config = dict(
    n_layer=9,
    d_model=192,
    n_head=6,
    n_kv_head=2,
    head_dim=32,
    d_mlp=768,
    vocab_size=8192,
    activation='geglu',
    norm='layernorm',
    norm_place='pre',
    norm_eps=1e-05,
    positions='learned',
    qk_norm=False,
    attn_scale=0.177,
    bias='all',
    tie_embeddings=True,
    parallel_block=False,
    init='normal',
    init_std_qkv=0.0276,
    init_std_o=0.00652,
    init_std_up=0.0276,
    init_std_down=0.00652,
    optimizer='soap_variant',
    lr=0.00798,
    beta1=0.95,
    beta2=0.95,
    weight_decay=0.018,
    lr_head=0.0108,
    grad_clip=1.0,
    warmup_steps=200,
    schedule='wsd',
    decay_fraction=0.914,
    decay_shape='linear',
    final_lr_fraction=0.05,
    batch_tokens=131072,
    seq_len=1024,
    doc_mask=False,
    train_tokens=458800000,
    steps=3501,
    dataset='wikipedia_en',
)
Each number is 50 + 10 x the weight over its row's rms, rounded and kept within 0 to 99. Layers, rows and columns count from 0. The size before them is the row's rms in percent of the matrix's.

# q: layer 5 attention query, 192x192, rms 0.257, rows 0-8,32-40,64-72, columns 0-191
# k: layer 5 attention key, 64x192, rms 0.252, rows 0-8, columns 0-191
q0 061:46 61 60 38 43 40 50 59 34 46 48 47 55 41 45 28 50 55 65 55 46 58 53 53 55 43 50 42 34 38 62 41 58 54 44 29 47 59 65 45 60 54 35 48 49 46 46 59 59 50 36 64 62 45 42 72 49 46 54 43 41 46 68 47 67 52 43 42 45 51 38 79 50 34 48 41 35 45 51 56 53 42 38 50 54 35 50 56 38 66 47 44 46 54 41 46 49 43 41 55 49 66 50 23 55 23 37 51 49 45 74 50 46 49 41 64 59 55 46 55 52 62 54 47 62 55 61 61 46 43 44 40 47 54 73 74 31 45 44 53 47 54 53 40 50 47 39 53 34 46 40 52 51 42 51 80 54 46 46 52 62 51 45 41 40 65 55 50 66 54 53 60 47 38 36 46 56 49 61 60 67 22 51 52 55 38 44 38 50 59 41 43
q32 099:39 58 66 54 68 27 53 57 53 53 43 59 49 52 47 44 36 42 56 48 66 54 46 39 46 31 53 38 39 39 49 62 54 54 67 21 55 50 44 53 47 36 48 36 42 49 42 58 55 46 34 68 44 52 61 48 50 49 53 56 55 42 59 41 50 58 50 59 65 58 47 55 68 66 37 56 44 47 58 55 58 64 38 52 54 51 47 62 35 46 40 44 58 56 44 56 51 44 33 37 46 72 39 63 61 45 46 51 44 45 47 53 49 54 41 51 45 58 72 63 46 65 44 49 48 47 69 45 43 55 54 38 27 21 59 45 41 48 51 36 32 56 61 47 40 51 44 41 51 44 51 58 40 57 75 66 55 51 41 51 33 42 49 41 56 45 72 40 59 33 73 46 38 52 51 45 48 57 63 63 44 40 28 52 50 53 44 61 38 55 53 55
q64 080:51 61 64 43 46 38 67 55 39 43 64 58 57 47 51 30 39 52 36 33 56 62 46 61 53 23 46 51 38 63 45 70 44 44 71 37 44 64 48 40 59 49 48 45 40 47 42 48 55 68 70 81 46 63 55 66 69 53 53 47 55 49 46 45 61 57 48 54 46 64 63 54 60 54 37 46 38 33 45 51 58 45 50 43 55 37 37 58 44 54 48 63 55 61 54 64 46 57 35 35 48 64 42 56 59 42 49 59 49 42 52 45 47 45 37 53 40 55 58 61 66 47 36 49 39 63 47 43 51 59 49 50 50 41 59 48 46 52 42 75 44 46 59 47 45 72 44 52 43 46 44 48 62 45 48 48 45 55 41 55 52 38 67 46 60 48 49 72 61 33 65 64 55 45 35 55 47 56 59 64 58 38 24 54 41 56 36 41 49 45 60 61
k0 073:40 56 65 55 46 42 54 41 55 60 38 55 51 57 57 44 69 37 49 58 55 53 60 49 54 57 52 54 59 38 46 52 45 45 61 44 47 63 50 64 57 54 54 31 67 39 57 40 56 69 55 54 51 39 47 53 40 31 63 70 52 52 59 35 45 69 21 59 62 45 44 52 61 40 51 39 41 42 54 47 46 50 59 51 66 52 63 49 52 39 33 43 55 70 44 47 42 55 47 60 38 55 57 46 52 50 61 32 40 57 50 57 64 50 59 62 62 68 33 55 49 52 47 52 40 70 66 45 42 55 58 49 51 51 58 39 57 48 38 38 62 55 55 65 51 47 34 45 60 51 28 30 55 46 74 69 55 63 43 47 55 43 43 52 72 61 56 73 48 40 49 70 55 61 44 47 50 54 61 55 50 38 43 41 70 48 50 62 27 46 55 46
q1 059:51 52 56 59 44 52 60 49 49 41 45 43 47 36 35 23 62 51 59 56 36 39 59 61 46 47 57 35 34 61 49 36 36 47 38 37 59 64 47 52 50 47 44 37 42 61 65 66 29 46 46 62 19 39 57 71 43 57 56 51 58 43 41 31 51 55 50 49 47 39 45 53 41 48 41 62 59 59 57 40 33 46 43 48 52 30 48 64 34 55 36 53 49 47 51 51 53 57 52 75 52 42 75 30 64 43 55 51 48 29 42 51 46 56 36 50 51 43 42 55 68 52 50 54 52 42 49 47 63 53 45 39 37 52 59 50 56 56 51 52 58 63 59 44 71 39 25 56 54 59 49 63 61 76 66 41 51 46 61 55 68 35 48 61 54 45 51 53 51 53 48 46 45 38 60 53 37 62 54 61 56 49 45 39 46 61 46 46 39 54 49 51
q33 102:58 42 45 53 36 47 56 62 48 36 49 32 55 42 49 43 54 47 56 59 53 65 52 52 50 50 57 51 49 50 42 53 33 41 64 69 45 38 44 31 51 54 43 66 57 39 63 49 33 54 59 34 60 34 32 40 51 45 62 56 54 38 66 75 40 41 53 32 45 50 49 70 35 63 56 42 43 48 42 53 66 42 49 64 30 38 49 52 44 62 60 64 41 46 48 44 45 48 78 60 35 58 49 51 41 57 52 45 62 38 59 56 38 47 46 40 56 55 28 44 69 46 62 57 51 51 48 44 50 46 57 42 52 57 55 40 66 47 66 71 51 35 65 63 60 46 54 45 69 59 51 46 41 52 44 55 39 40 49 55 63 47 49 56 49 57 64 55 48 73 34 76 59 49 52 48 43 50 52 52 56 61 41 42 39 49 50 39 53 40 45 32
q65 092:57 48 37 54 38 65 51 60 60 61 50 53 39 54 35 63 47 46 49 47 38 53 53 53 54 61 72 49 61 61 54 39 38 56 53 41 47 47 47 47 42 47 45 79 35 79 43 53 40 53 46 47 54 45 27 46 41 47 70 67 73 27 48 62 48 44 43 37 50 48 39 56 44 53 57 43 44 46 51 35 58 50 35 48 51 31 53 34 33 68 49 63 45 74 45 36 60 49 58 58 71 56 59 45 45 63 59 38 35 36 49 42 39 36 54 49 44 50 52 56 57 49 55 50 48 55 48 34 66 51 44 53 42 52 62 25 46 49 47 47 56 58 65 52 57 44 40 41 60 56 51 69 38 51 52 62 29 52 53 53 67 47 41 46 59 57 59 49 44 73 32 63 57 51 51 43 40 61 45 51 59 52 42 49 41 46 44 45 58 46 59 51
k1 081:48 55 46 44 58 30 67 47 64 62 42 57 47 42 30 65 35 43 63 56 44 46 42 45 45 47 61 34 62 58 53 36 55 36 45 52 59 48 62 57 49 54 48 65 41 50 50 45 39 46 41 42 41 52 54 50 53 65 69 39 46 41 37 60 36 53 40 49 45 42 57 60 52 43 36 44 53 47 24 36 61 57 52 41 55 52 48 56 38 50 45 41 40 35 67 42 48 51 48 45 43 50 47 55 62 46 58 56 48 51 50 56 50 53 50 47 53 61 33 50 58 50 48 50 36 48 40 55 60 49 40 55 24 44 40 50 59 69 76 53 38 62 38 70 76 50 62 53 40 59 65 61 67 68 44 45 38 48 51 51 58 51 48 53 58 52 54 38 47 68 63 56 47 44 59 38 23 41 38 52 46 36 17 32 47 58 55 47 44 39 50 54
q2 074:38 47 52 37 24 65 62 64 58 37 65 37 36 51 54 48 44 44 35 54 28 58 54 49 64 46 33 44 44 57 54 37 65 51 50 42 37 39 64 42 51 45 79 57 38 36 44 54 41 41 52 42 40 57 42 49 40 39 58 54 49 45 51 56 60 32 50 59 25 57 64 44 42 43 47 54 46 55 37 39 43 40 40 56 52 43 50 54 41 45 57 42 54 62 53 45 45 45 55 51 49 42 34 38 32 58 58 62 60 41 64 34 46 56 55 51 50 77 70 37 34 61 75 56 57 50 60 55 34 40 38 50 48 59 52 57 32 50 56 54 50 52 42 40 36 50 50 39 46 50 56 38 33 43 51 48 62 43 41 62 57 41 63 51 34 47 47 34 51 44 46 44 45 51 49 50 40 40 44 37 44 30 56 45 57 29 48 42 59 53 45 47
q34 087:61 46 39 42 37 48 34 44 53 65 70 45 46 41 36 47 45 63 51 49 37 60 54 59 54 54 47 27 64 53 59 42 56 42 49 59 69 53 59 41 68 70 60 54 71 41 58 40 47 47 47 48 50 63 47 56 56 49 57 42 61 53 47 47 74 52 50 46 43 52 24 44 30 37 53 53 45 63 33 26 59 52 42 59 56 35 47 51 41 59 66 53 32 56 44 29 66 34 57 61 42 32 43 45 40 49 48 50 43 44 72 54 39 51 45 35 49 53 44 29 65 46 47 60 40 52 46 50 46 44 38 40 43 55 54 56 45 30 54 55 61 61 46 25 55 48 47 59 51 55 32 51 56 66 42 49 39 55 55 46 57 32 60 61 41 46 47 52 46 50 29 53 61 54 46 41 45 42 35 53 60 49 45 45 71 50 39 51 57 57 55 52
q66 085:42 34 39 23 41 68 52 47 52 52 56 49 37 50 56 49 51 39 50 52 37 54 42 45 67 61 54 42 53 44 60 54 45 44 61 56 59 44 55 60 49 46 51 76 47 43 37 40 53 59 42 34 60 46 24 49 51 45 63 50 54 42 53 61 54 61 68 49 44 42 38 49 46 46 61 33 43 64 42 44 54 48 64 56 46 31 58 56 34 50 55 53 45 73 35 39 47 39 67 47 50 36 52 54 42 51 58 44 48 43 76 27 39 28 64 46 44 61 37 43 66 30 61 59 54 53 48 54 48 40 37 54 57 51 61 40 54 53 55 61 58 47 41 52 52 50 65 45 64 58 35 59 53 65 31 62 45 51 45 41 50 39 49 62 46 74 37 53 23 52 43 58 58 53 29 51 35 43 53 49 43 51 39 58 56 46 45 46 57 49 54 44
k2 069:53 42 36 49 56 48 54 82 63 35 58 45 50 41 37 41 41 55 53 51 44 54 57 50 65 46 59 38 67 35 45 57 57 32 48 32 44 37 53 37 63 48 59 44 56 57 60 53 42 41 50 30 45 53 53 45 49 39 52 58 51 42 39 51 58 48 34 57 46 62 40 49 41 47 58 58 60 64 39 36 46 31 57 43 38 46 58 70 35 61 66 50 47 50 63 60 54 54 44 58 65 35 55 49 44 37 41 36 67 43 64 50 45 64 58 57 69 57 60 60 64 53 56 54 62 56 48 39 63 65 39 50 48 46 51 57 55 63 71 40 49 56 60 47 63 59 37 37 61 53 45 60 49 54 34 52 47 64 42 56 74 56 44 80 50 53 45 42 30 59 51 53 61 53 51 54 34 45 35 48 45 67 56 53 58 57 47 58 56 66 40 37
q3 069:58 53 42 24 32 49 48 52 64 52 60 52 52 78 41 47 43 33 24 46 31 49 69 60 46 48 46 60 56 62 53 49 59 50 55 71 61 62 54 26 57 64 51 55 50 50 60 53 64 46 50 45 48 50 42 56 54 49 63 32 45 53 43 56 47 59 38 49 49 59 60 48 54 46 54 53 51 60 52 49 61 68 36 46 46 48 85 35 40 56 25 41 65 65 70 63 30 44 44 54 51 46 48 51 53 59 54 48 48 55 59 55 55 31 42 45 38 36 49 51 29 41 35 48 55 49 51 41 60 51 40 53 51 55 60 37 61 42 40 54 56 46 37 49 47 68 44 57 54 49 42 43 38 39 53 30 40 54 47 47 38 48 52 51 43 58 44 45 48 46 34 59 45 36 60 61 58 26 55 61 46 54 37 43 53 52 41 65 52 51 51 59
q35 081:44 59 43 52 52 45 53 44 28 35 40 51 49 57 45 28 53 32 42 68 39 70 58 51 49 48 51 52 52 54 45 39 51 64 62 60 65 64 34 26 43 55 53 70 56 51 58 63 59 50 47 46 61 50 52 48 39 41 61 57 36 35 60 53 45 70 32 56 53 61 54 54 58 41 59 48 51 46 43 68 59 56 46 40 39 50 54 57 54 54 26 65 45 34 78 65 43 55 54 45 65 71 42 70 49 43 58 61 45 45 59 62 52 56 51 38 27 50 43 62 42 61 35 45 63 61 46 42 65 66 53 51 47 56 53 52 30 45 38 52 45 50 70 63 44 57 41 53 44 38 37 54 47 30 47 63 45 50 47 58 59 61 55 46 48 59 56 46 59 38 40 50 58 41 63 59 27 35 48 50 42 57 44 53 52 48 49 49 40 49 52 49
q67 085:54 51 44 33 41 65 58 46 46 40 54 35 42 48 33 39 40 45 44 48 37 66 50 56 44 46 40 53 46 55 37 53 37 53 46 35 69 65 48 10 57 49 49 46 51 44 53 67 63 46 56 55 48 58 46 49 44 45 61 59 48 42 52 52 58 60 31 41 51 48 48 39 53 45 60 54 38 40 43 57 56 52 66 46 48 47 70 29 35 42 45 47 61 54 73 47 41 44 55 63 54 50 51 53 48 54 61 45 57 28 64 50 46 52 52 49 33 44 46 56 36 58 52 62 50 45 60 46 58 71 51 52 38 70 53 58 47 50 40 57 57 61 53 52 61 52 54 33 50 39 55 54 35 40 51 59 47 53 56 50 66 48 58 39 40 61 56 43 75 51 38 55 62 57 56 46 44 67 27 72 57 40 48 55 80 42 37 44 44 66 48 56
k3 075:54 54 40 50 48 70 30 55 44 52 54 61 45 68 44 63 38 47 52 45 49 44 58 55 49 39 55 43 52 60 54 35 39 44 58 68 49 52 52 50 52 59 44 35 63 60 55 51 53 30 70 46 49 45 57 45 56 66 53 57 43 56 45 70 43 53 26 37 57 49 56 64 64 45 65 56 51 55 23 49 52 75 45 45 57 45 33 51 48 56 44 57 50 56 41 61 53 38 52 67 49 62 49 30 54 43 43 63 48 48 54 67 42 52 54 48 42 43 32 38 48 51 45 40 37 46 36 32 58 45 33 38 26 46 50 43 29 50 39 62 40 30 54 49 49 53 49 48 44 57 58 38 46 48 54 58 34 56 52 32 49 42 45 31 54 48 59 32 53 37 43 65 59 30 43 57 41 42 57 59 30 40 33 58 61 40 57 43 45 47 54 40
q4 066:57 48 51 59 43 36 50 67 48 39 49 46 74 66 51 62 45 44 46 47 48 50 53 61 50 50 48 65 46 47 56 42 38 52 50 44 33 38 62 36 23 69 35 67 54 39 61 59 53 55 54 48 31 38 54 67 53 44 38 59 37 39 51 38 56 51 74 43 45 57 46 57 49 50 27 48 49 46 35 32 55 56 52 39 24 62 43 59 47 39 54 36 43 48 61 46 53 72 57 39 54 63 49 59 40 55 44 60 51 50 51 49 55 41 49 67 55 49 60 63 51 40 43 46 48 57 53 27 43 63 41 60 82 56 49 46 48 53 49 51 48 20 46 60 49 50 42 50 38 39 40 44 49 43 57 55 36 48 63 69 57 46 43 60 47 57 58 49 48 53 57 50 41 57 56 42 46 61 34 35 56 59 46 57 44 39 66 43 67 49 59 51
q36 089:47 57 51 51 58 52 62 56 49 37 65 40 57 42 46 68 52 47 43 44 45 62 40 53 48 52 36 52 59 54 53 45 61 59 40 54 22 60 58 31 40 63 51 59 50 41 57 66 60 51 62 50 63 39 38 59 51 42 44 51 47 69 47 45 48 72 65 32 48 48 59 53 53 34 42 63 37 47 31 38 52 69 61 49 31 56 51 47 38 60 49 33 54 58 49 51 41 47 57 52 50 41 63 57 53 36 57 51 63 39 60 54 41 55 52 51 63 39 58 49 54 44 31 62 68 56 46 34 48 77 65 46 68 57 42 68 63 43 49 61 57 33 41 49 57 58 37 46 39 49 44 64 41 54 54 52 56 56 67 46 73 36 51 68 27 63 61 46 38 68 54 51 50 37 56 45 47 65 36 55 52 59 42 56 49 55 58 47 58 47 52 51
q68 106:49 31 35 35 49 64 52 60 55 49 50 53 43 50 44 60 42 31 46 50 53 62 58 45 59 69 48 64 45 51 49 40 61 67 40 51 47 30 62 58 49 56 55 77 55 50 42 59 42 51 52 39 64 35 32 49 53 42 49 47 55 52 40 46 61 65 50 36 58 48 59 59 43 38 52 33 47 44 35 39 42 49 55 49 53 35 38 38 56 53 57 46 53 60 48 37 43 34 55 47 65 49 53 54 40 62 57 32 53 31 51 42 31 43 64 59 68 54 42 64 53 32 50 65 70 46 55 39 69 63 41 51 52 45 52 52 60 39 49 49 52 57 43 70 68 59 52 52 56 65 38 62 40 56 51 54 41 57 48 69 62 41 47 70 48 61 57 41 40 52 37 59 51 56 44 34 40 67 51 35 45 61 46 56 50 31 47 51 74 51 59 45
k4 077:41 45 54 30 58 57 55 54 48 42 57 49 55 50 48 71 39 29 55 56 40 63 42 35 78 52 54 41 49 39 58 40 63 48 41 51 47 64 57 46 46 49 38 59 44 46 63 57 55 48 47 39 49 50 33 58 56 36 43 47 47 51 54 38 54 60 44 41 22 50 36 58 67 50 30 56 46 54 54 43 70 56 42 51 26 49 50 48 46 45 55 39 30 58 54 50 41 46 24 25 51 63 51 64 70 37 53 61 54 55 53 52 37 46 41 40 42 55 64 46 64 47 59 46 52 49 54 40 66 61 39 52 64 43 46 58 47 54 43 50 42 51 30 47 48 53 50 39 53 45 59 50 49 62 58 58 49 33 48 41 63 58 33 48 42 49 64 34 62 47 67 42 41 58 50 41 46 46 33 40 60 56 36 53 51 57 72 64 66 35 45 43
q5 064:53 57 70 49 37 53 39 45 68 42 33 56 43 40 54 47 53 44 50 62 70 51 40 43 55 43 44 48 48 49 63 61 69 63 44 29 55 39 57 43 50 42 46 18 60 60 53 52 44 59 70 53 68 59 54 38 53 54 57 56 65 59 50 52 53 49 56 65 37 61 60 44 55 51 64 48 55 40 61 50 57 62 51 50 37 47 59 59 57 57 58 58 49 59 43 52 35 40 55 57 48 45 50 69 55 55 55 58 55 50 61 62 53 53 51 43 53 62 44 60 70 30 44 48 40 52 46 45 38 27 59 61 46 62 51 50 38 60 47 38 41 52 51 53 51 44 66 44 61 56 41 43 62 51 59 38 39 46 37 40 22 51 40 35 73 37 33 51 50 47 60 55 55 26 53 46 39 47 60 54 42 36 49 65 58 43 35 45 32 44 46 27
q37 086:53 49 51 49 34 46 47 48 57 45 50 64 39 47 63 22 45 40 56 45 48 40 51 37 50 49 56 43 50 47 47 69 55 45 48 42 48 60 54 46 57 54 43 31 61 54 59 61 51 63 58 41 55 52 52 55 46 54 50 47 59 48 54 40 59 32 57 61 33 53 54 53 41 43 52 38 60 60 55 59 57 55 65 44 50 38 50 48 49 59 51 50 41 53 53 45 26 44 58 59 62 26 73 55 57 46 55 58 47 32 78 51 35 40 41 42 46 59 43 64 57 23 68 47 45 44 43 51 43 31 54 63 45 61 52 51 74 61 50 53 54 57 45 53 46 68 65 44 69 54 46 41 62 27 57 45 51 48 51 68 39 48 48 46 55 72 39 48 61 57 36 67 50 27 53 34 24 55 52 68 49 36 49 64 56 53 53 45 47 46 52 50
q69 077:38 45 40 45 53 76 46 36 66 54 47 54 35 59 65 42 51 32 47 42 60 48 43 43 48 46 50 48 58 59 53 44 58 56 44 38 48 40 37 48 37 58 64 53 36 51 55 63 61 48 53 52 54 59 46 61 44 59 50 45 56 68 36 40 58 31 35 43 53 31 74 43 53 47 66 59 45 52 49 46 58 62 65 58 57 57 41 34 62 60 40 57 57 63 49 49 39 39 55 51 50 37 69 53 51 42 61 50 36 46 46 64 43 45 59 53 48 72 43 61 69 24 64 57 36 44 48 53 45 41 47 56 53 68 72 48 66 49 48 47 42 72 41 50 51 52 62 60 49 59 58 48 57 35 40 46 45 64 50 53 41 51 28 65 42 57 64 47 67 70 43 49 36 41 35 40 34 61 51 47 55 46 45 52 67 54 39 54 51 46 53 50
k5 072:44 46 60 52 40 61 46 38 54 39 47 68 33 55 42 44 63 35 47 58 74 43 44 57 40 55 50 47 53 39 54 48 55 55 36 55 61 56 59 57 77 43 53 28 58 66 43 46 49 55 61 55 70 43 61 58 49 56 51 54 55 45 39 49 66 33 47 43 42 62 58 68 40 35 42 48 57 59 52 53 52 35 42 36 47 22 32 58 45 65 52 57 49 40 25 57 44 54 49 69 58 46 66 57 58 62 41 39 54 42 45 69 39 41 43 45 44 56 45 49 67 41 43 65 60 43 56 51 41 39 52 64 80 47 41 53 43 38 41 46 65 58 55 55 50 42 54 50 50 57 40 50 65 50 46 56 53 54 47 73 41 51 47 54 44 50 62 48 56 55 42 49 47 38 56 45 58 52 44 61 37 69 59 68 51 46 41 42 45 55 65 31
q6 068:34 43 52 74 55 41 59 49 51 34 43 43 55 50 57 60 45 48 50 55 43 41 46 42 58 33 45 54 56 56 43 52 40 43 37 49 30 15 61 51 47 47 37 51 47 45 46 67 43 43 57 38 58 44 45 71 48 51 54 55 49 51 57 52 51 48 47 62 75 47 42 44 55 63 60 59 50 36 40 64 46 49 42 47 46 50 44 49 53 27 57 53 51 32 57 50 32 64 50 57 48 47 40 48 48 64 44 58 52 56 40 56 57 57 61 59 41 44 68 68 29 57 55 51 46 57 47 56 35 31 57 49 56 44 47 36 34 71 47 33 36 42 55 64 60 52 59 55 42 59 63 31 47 40 57 50 61 53 50 49 36 64 62 30 46 50 59 41 58 46 66 40 53 60 77 47 65 58 48 45 40 31 46 35 43 57 40 58 42 37 55 45
q38 093:69 64 37 43 37 32 42 51 64 47 74 52 41 58 45 64 30 64 56 66 39 42 47 48 61 57 52 48 48 36 44 49 46 63 51 52 49 60 51 62 41 36 37 40 50 48 48 50 34 43 46 50 44 48 35 57 42 43 45 45 65 60 41 48 62 50 52 53 59 53 54 38 58 21 51 49 51 47 45 38 57 67 36 53 55 56 47 49 49 48 61 45 47 55 55 44 51 46 31 53 45 48 58 28 55 47 58 43 57 49 58 34 59 68 48 53 53 28 19 40 52 61 55 54 58 52 50 56 59 47 32 55 33 55 37 54 54 42 62 52 70 44 48 43 37 53 47 68 51 47 38 47 52 70 60 48 65 40 63 38 58 29 64 48 42 48 39 43 39 39 53 64 58 51 74 41 69 46 52 63 59 37 48 50 53 61 47 69 50 40 55 60
q70 075:59 66 43 51 48 58 57 46 37 41 61 63 50 36 39 40 41 40 35 56 44 54 46 48 68 44 56 39 50 53 44 37 51 51 53 41 38 86 47 38 50 51 47 41 46 64 45 59 36 47 61 61 45 53 51 61 60 44 55 54 53 58 42 53 52 47 59 54 39 51 68 47 57 44 51 52 34 50 58 48 45 55 41 43 49 39 57 59 40 44 36 44 52 50 64 58 40 57 42 63 51 65 27 36 64 41 43 59 55 46 59 46 61 56 45 44 39 34 39 56 52 66 39 50 54 51 50 42 55 59 48 62 32 54 54 50 58 61 55 61 56 37 67 46 56 52 32 42 38 47 39 48 78 67 40 43 62 44 55 58 62 50 63 24 56 60 43 60 53 43 65 74 51 51 64 55 48 34 58 69 48 46 51 49 52 61 47 37 28 44 30 71
k6 067:44 32 43 61 56 44 62 41 48 53 44 55 63 51 43 72 39 46 52 45 34 44 50 53 50 23 44 44 61 56 49 52 37 30 41 70 53 31 44 45 41 39 47 57 58 40 42 62 52 50 45 51 61 46 42 39 55 56 52 48 49 64 58 52 50 52 41 51 71 55 69 40 61 53 67 41 61 49 47 69 48 57 32 57 51 57 51 41 43 38 43 57 48 45 51 63 36 40 35 52 64 25 51 59 46 48 59 52 34 54 51 43 55 60 54 65 48 46 61 43 50 43 56 39 66 49 54 51 48 57 45 50 48 53 58 43 42 55 28 44 35 24 68 54 55 46 46 49 70 45 34 57 48 48 43 52 57 54 62 42 56 50 37 40 50 48 57 47 48 48 56 46 72 58 87 65 58 46 50 43 66 49 62 52 39 45 41 73 43 47 66 40
q7 062:61 49 62 33 29 65 54 50 53 50 49 65 51 51 59 48 51 42 48 34 44 62 37 48 66 56 39 52 49 60 51 55 47 37 65 56 48 48 45 46 69 74 28 58 36 31 40 38 65 46 51 52 41 44 37 56 57 52 41 48 41 47 47 63 45 57 32 61 32 38 52 51 48 73 49 60 62 56 52 59 66 44 45 54 60 46 52 68 51 32 37 52 48 44 30 48 53 53 67 55 38 32 46 48 40 46 39 56 55 57 42 52 56 50 31 59 40 38 52 42 49 36 56 37 50 40 56 56 50 48 52 54 66 59 56 49 52 56 60 65 46 44 56 41 61 64 71 39 37 40 44 31 56 71 51 38 42 43 51 45 49 55 46 36 47 45 58 62 38 34 53 57 42 65 42 43 51 41 59 40 46 53 45 65 76 44 72 50 62 44 48 46
q39 081:55 66 44 46 35 55 58 55 49 37 57 45 62 35 59 33 55 38 41 41 45 51 38 41 55 50 50 29 41 41 47 59 45 43 62 42 38 49 48 39 64 66 43 49 45 63 51 62 52 68 42 54 40 55 49 49 72 56 38 48 50 41 56 68 35 48 46 72 38 63 38 31 49 66 48 57 66 72 56 51 57 40 47 48 44 49 51 60 52 45 39 39 51 64 52 46 48 47 56 61 61 40 44 68 30 62 37 57 56 51 53 44 47 35 50 55 46 43 53 60 50 39 67 38 47 53 35 59 25 43 51 56 54 52 44 62 64 62 55 64 37 49 37 41 45 63 47 46 73 50 45 43 42 48 58 31 52 53 61 56 40 78 59 36 38 59 56 36 40 46 51 53 42 55 45 56 58 51 54 49 50 67 64 45 70 43 38 38 43 45 63 56
q71 078:50 47 36 33 52 54 52 45 40 52 58 51 63 60 40 35 53 59 30 29 46 54 56 37 48 41 50 45 64 37 37 56 50 45 65 42 57 63 59 44 54 49 35 51 38 66 41 28 64 37 37 64 47 71 33 32 45 45 58 54 51 46 50 75 47 44 55 72 26 58 24 54 39 55 73 49 53 48 51 55 36 39 38 64 46 57 47 46 38 40 54 47 39 40 48 42 48 42 53 39 45 55 60 50 39 52 58 60 57 60 46 45 40 43 39 41 48 33 52 39 60 70 58 42 65 64 49 49 47 43 54 64 39 53 59 49 44 68 57 53 33 48 50 32 38 55 36 55 50 49 46 57 60 62 48 24 47 53 49 51 39 63 56 33 54 49 38 57 35 41 45 51 55 52 40 61 54 50 57 55 54 43 55 67 56 49 46 52 51 43 48 59
k7 066:54 45 42 37 42 53 59 44 57 44 43 48 60 47 49 48 43 49 40 50 58 56 44 53 49 28 36 54 52 34 44 46 50 50 49 55 26 50 36 38 67 56 54 46 52 35 57 57 53 54 78 39 50 37 55 65 58 55 31 52 55 39 52 53 43 52 53 54 52 49 35 48 39 54 43 61 37 73 23 33 59 50 49 55 50 53 73 63 38 48 50 49 59 52 43 65 42 55 43 58 53 50 48 54 44 52 61 59 57 70 63 55 54 57 41 61 58 42 48 47 66 49 59 43 52 57 45 52 53 67 64 60 40 64 40 59 51 47 58 56 64 56 73 43 62 49 62 50 55 57 39 53 58 61 46 32 55 63 67 55 47 37 50 37 63 44 52 50 32 47 72 55 37 33 38 39 51 62 55 43 46 53 68 34 71 68 47 29 50 53 46 62
q8 072:47 73 62 42 45 46 51 58 38 50 56 53 58 54 52 54 45 63 52 58 49 58 59 38 52 46 49 63 49 46 61 47 64 53 64 36 52 70 53 38 35 61 48 47 41 54 64 57 78 69 45 42 37 50 40 51 40 43 65 47 67 57 43 57 59 36 57 61 32 51 42 39 63 28 61 57 59 61 48 47 53 48 47 46 52 64 44 54 50 62 54 35 53 58 62 54 41 42 39 46 54 44 42 59 55 36 54 47 42 45 56 39 50 56 45 53 53 45 58 46 49 64 52 23 63 51 53 53 37 63 45 42 36 71 70 44 46 45 40 53 61 45 44 42 60 36 38 65 48 36 34 65 52 57 44 24 52 49 58 53 60 40 56 46 41 59 25 54 56 35 45 66 33 38 60 49 62 35 46 54 44 47 67 36 59 45 73 56 52 43 44 57
q40 088:45 61 60 63 73 58 60 58 50 24 55 28 55 59 61 72 47 48 47 55 55 46 54 37 41 58 41 63 45 39 46 39 57 50 44 39 38 47 55 49 34 56 42 65 54 57 50 65 66 42 42 46 42 42 52 59 65 46 47 39 47 57 66 43 43 57 63 65 54 43 56 61 37 56 38 55 64 50 58 51 33 58 55 57 41 54 33 69 49 50 53 42 59 38 50 62 43 63 54 38 47 44 46 43 42 56 50 55 57 71 50 40 44 40 71 55 60 44 74 54 46 44 47 53 53 53 30 50 34 62 65 42 78 60 47 52 46 59 62 38 40 44 59 51 53 34 59 46 44 34 59 50 38 37 41 47 70 54 50 62 44 55 58 36 46 52 49 51 59 72 59 28 48 49 53 48 53 52 48 39 38 55 39 48 44 62 66 48 59 52 53 37
q72 090:51 54 55 65 66 56 48 44 40 39 58 52 51 61 53 55 34 45 58 44 50 37 61 38 56 40 44 62 47 51 52 38 54 57 53 24 41 54 43 45 44 47 43 56 32 81 48 54 70 30 42 39 35 51 54 64 59 59 55 53 50 54 39 38 51 38 65 65 63 48 43 51 63 59 44 57 49 44 63 58 37 46 46 59 62 62 37 55 36 52 47 53 55 43 44 56 40 65 39 46 54 51 53 35 60 49 50 55 46 63 38 36 55 46 42 41 52 28 59 52 51 60 40 47 55 47 46 40 38 51 50 54 58 77 56 39 37 60 53 45 32 50 69 56 54 37 37 45 36 39 59 54 46 54 43 36 74 62 56 42 42 55 57 32 59 35 38 74 42 55 61 44 51 45 57 63 70 47 53 52 51 38 46 54 31 62 49 40 45 47 46 66
k8 077:53 57 50 59 47 44 49 48 47 45 53 45 57 49 60 48 47 39 44 44 43 35 59 37 49 49 37 69 47 50 40 38 50 64 52 53 49 63 59 47 33 65 44 71 45 50 63 54 60 39 45 33 47 18 54 46 46 48 69 36 57 57 52 36 37 49 72 65 60 33 50 58 51 55 50 38 64 54 62 44 36 60 31 45 54 63 48 56 42 34 49 34 54 45 63 36 60 41 41 52 53 48 47 62 43 40 67 52 46 62 39 45 54 40 50 37 61 44 59 43 40 53 51 54 78 48 22 51 54 53 58 65 42 49 49 39 53 52 44 51 52 44 54 49 56 41 54 53 57 45 55 38 34 64 59 45 57 56 67 46 41 55 31 44 52 53 57 60 62 58 42 41 40 57 76 55 38 40 50 60 55 53 70 40 57 43 66 37 52 27 49 64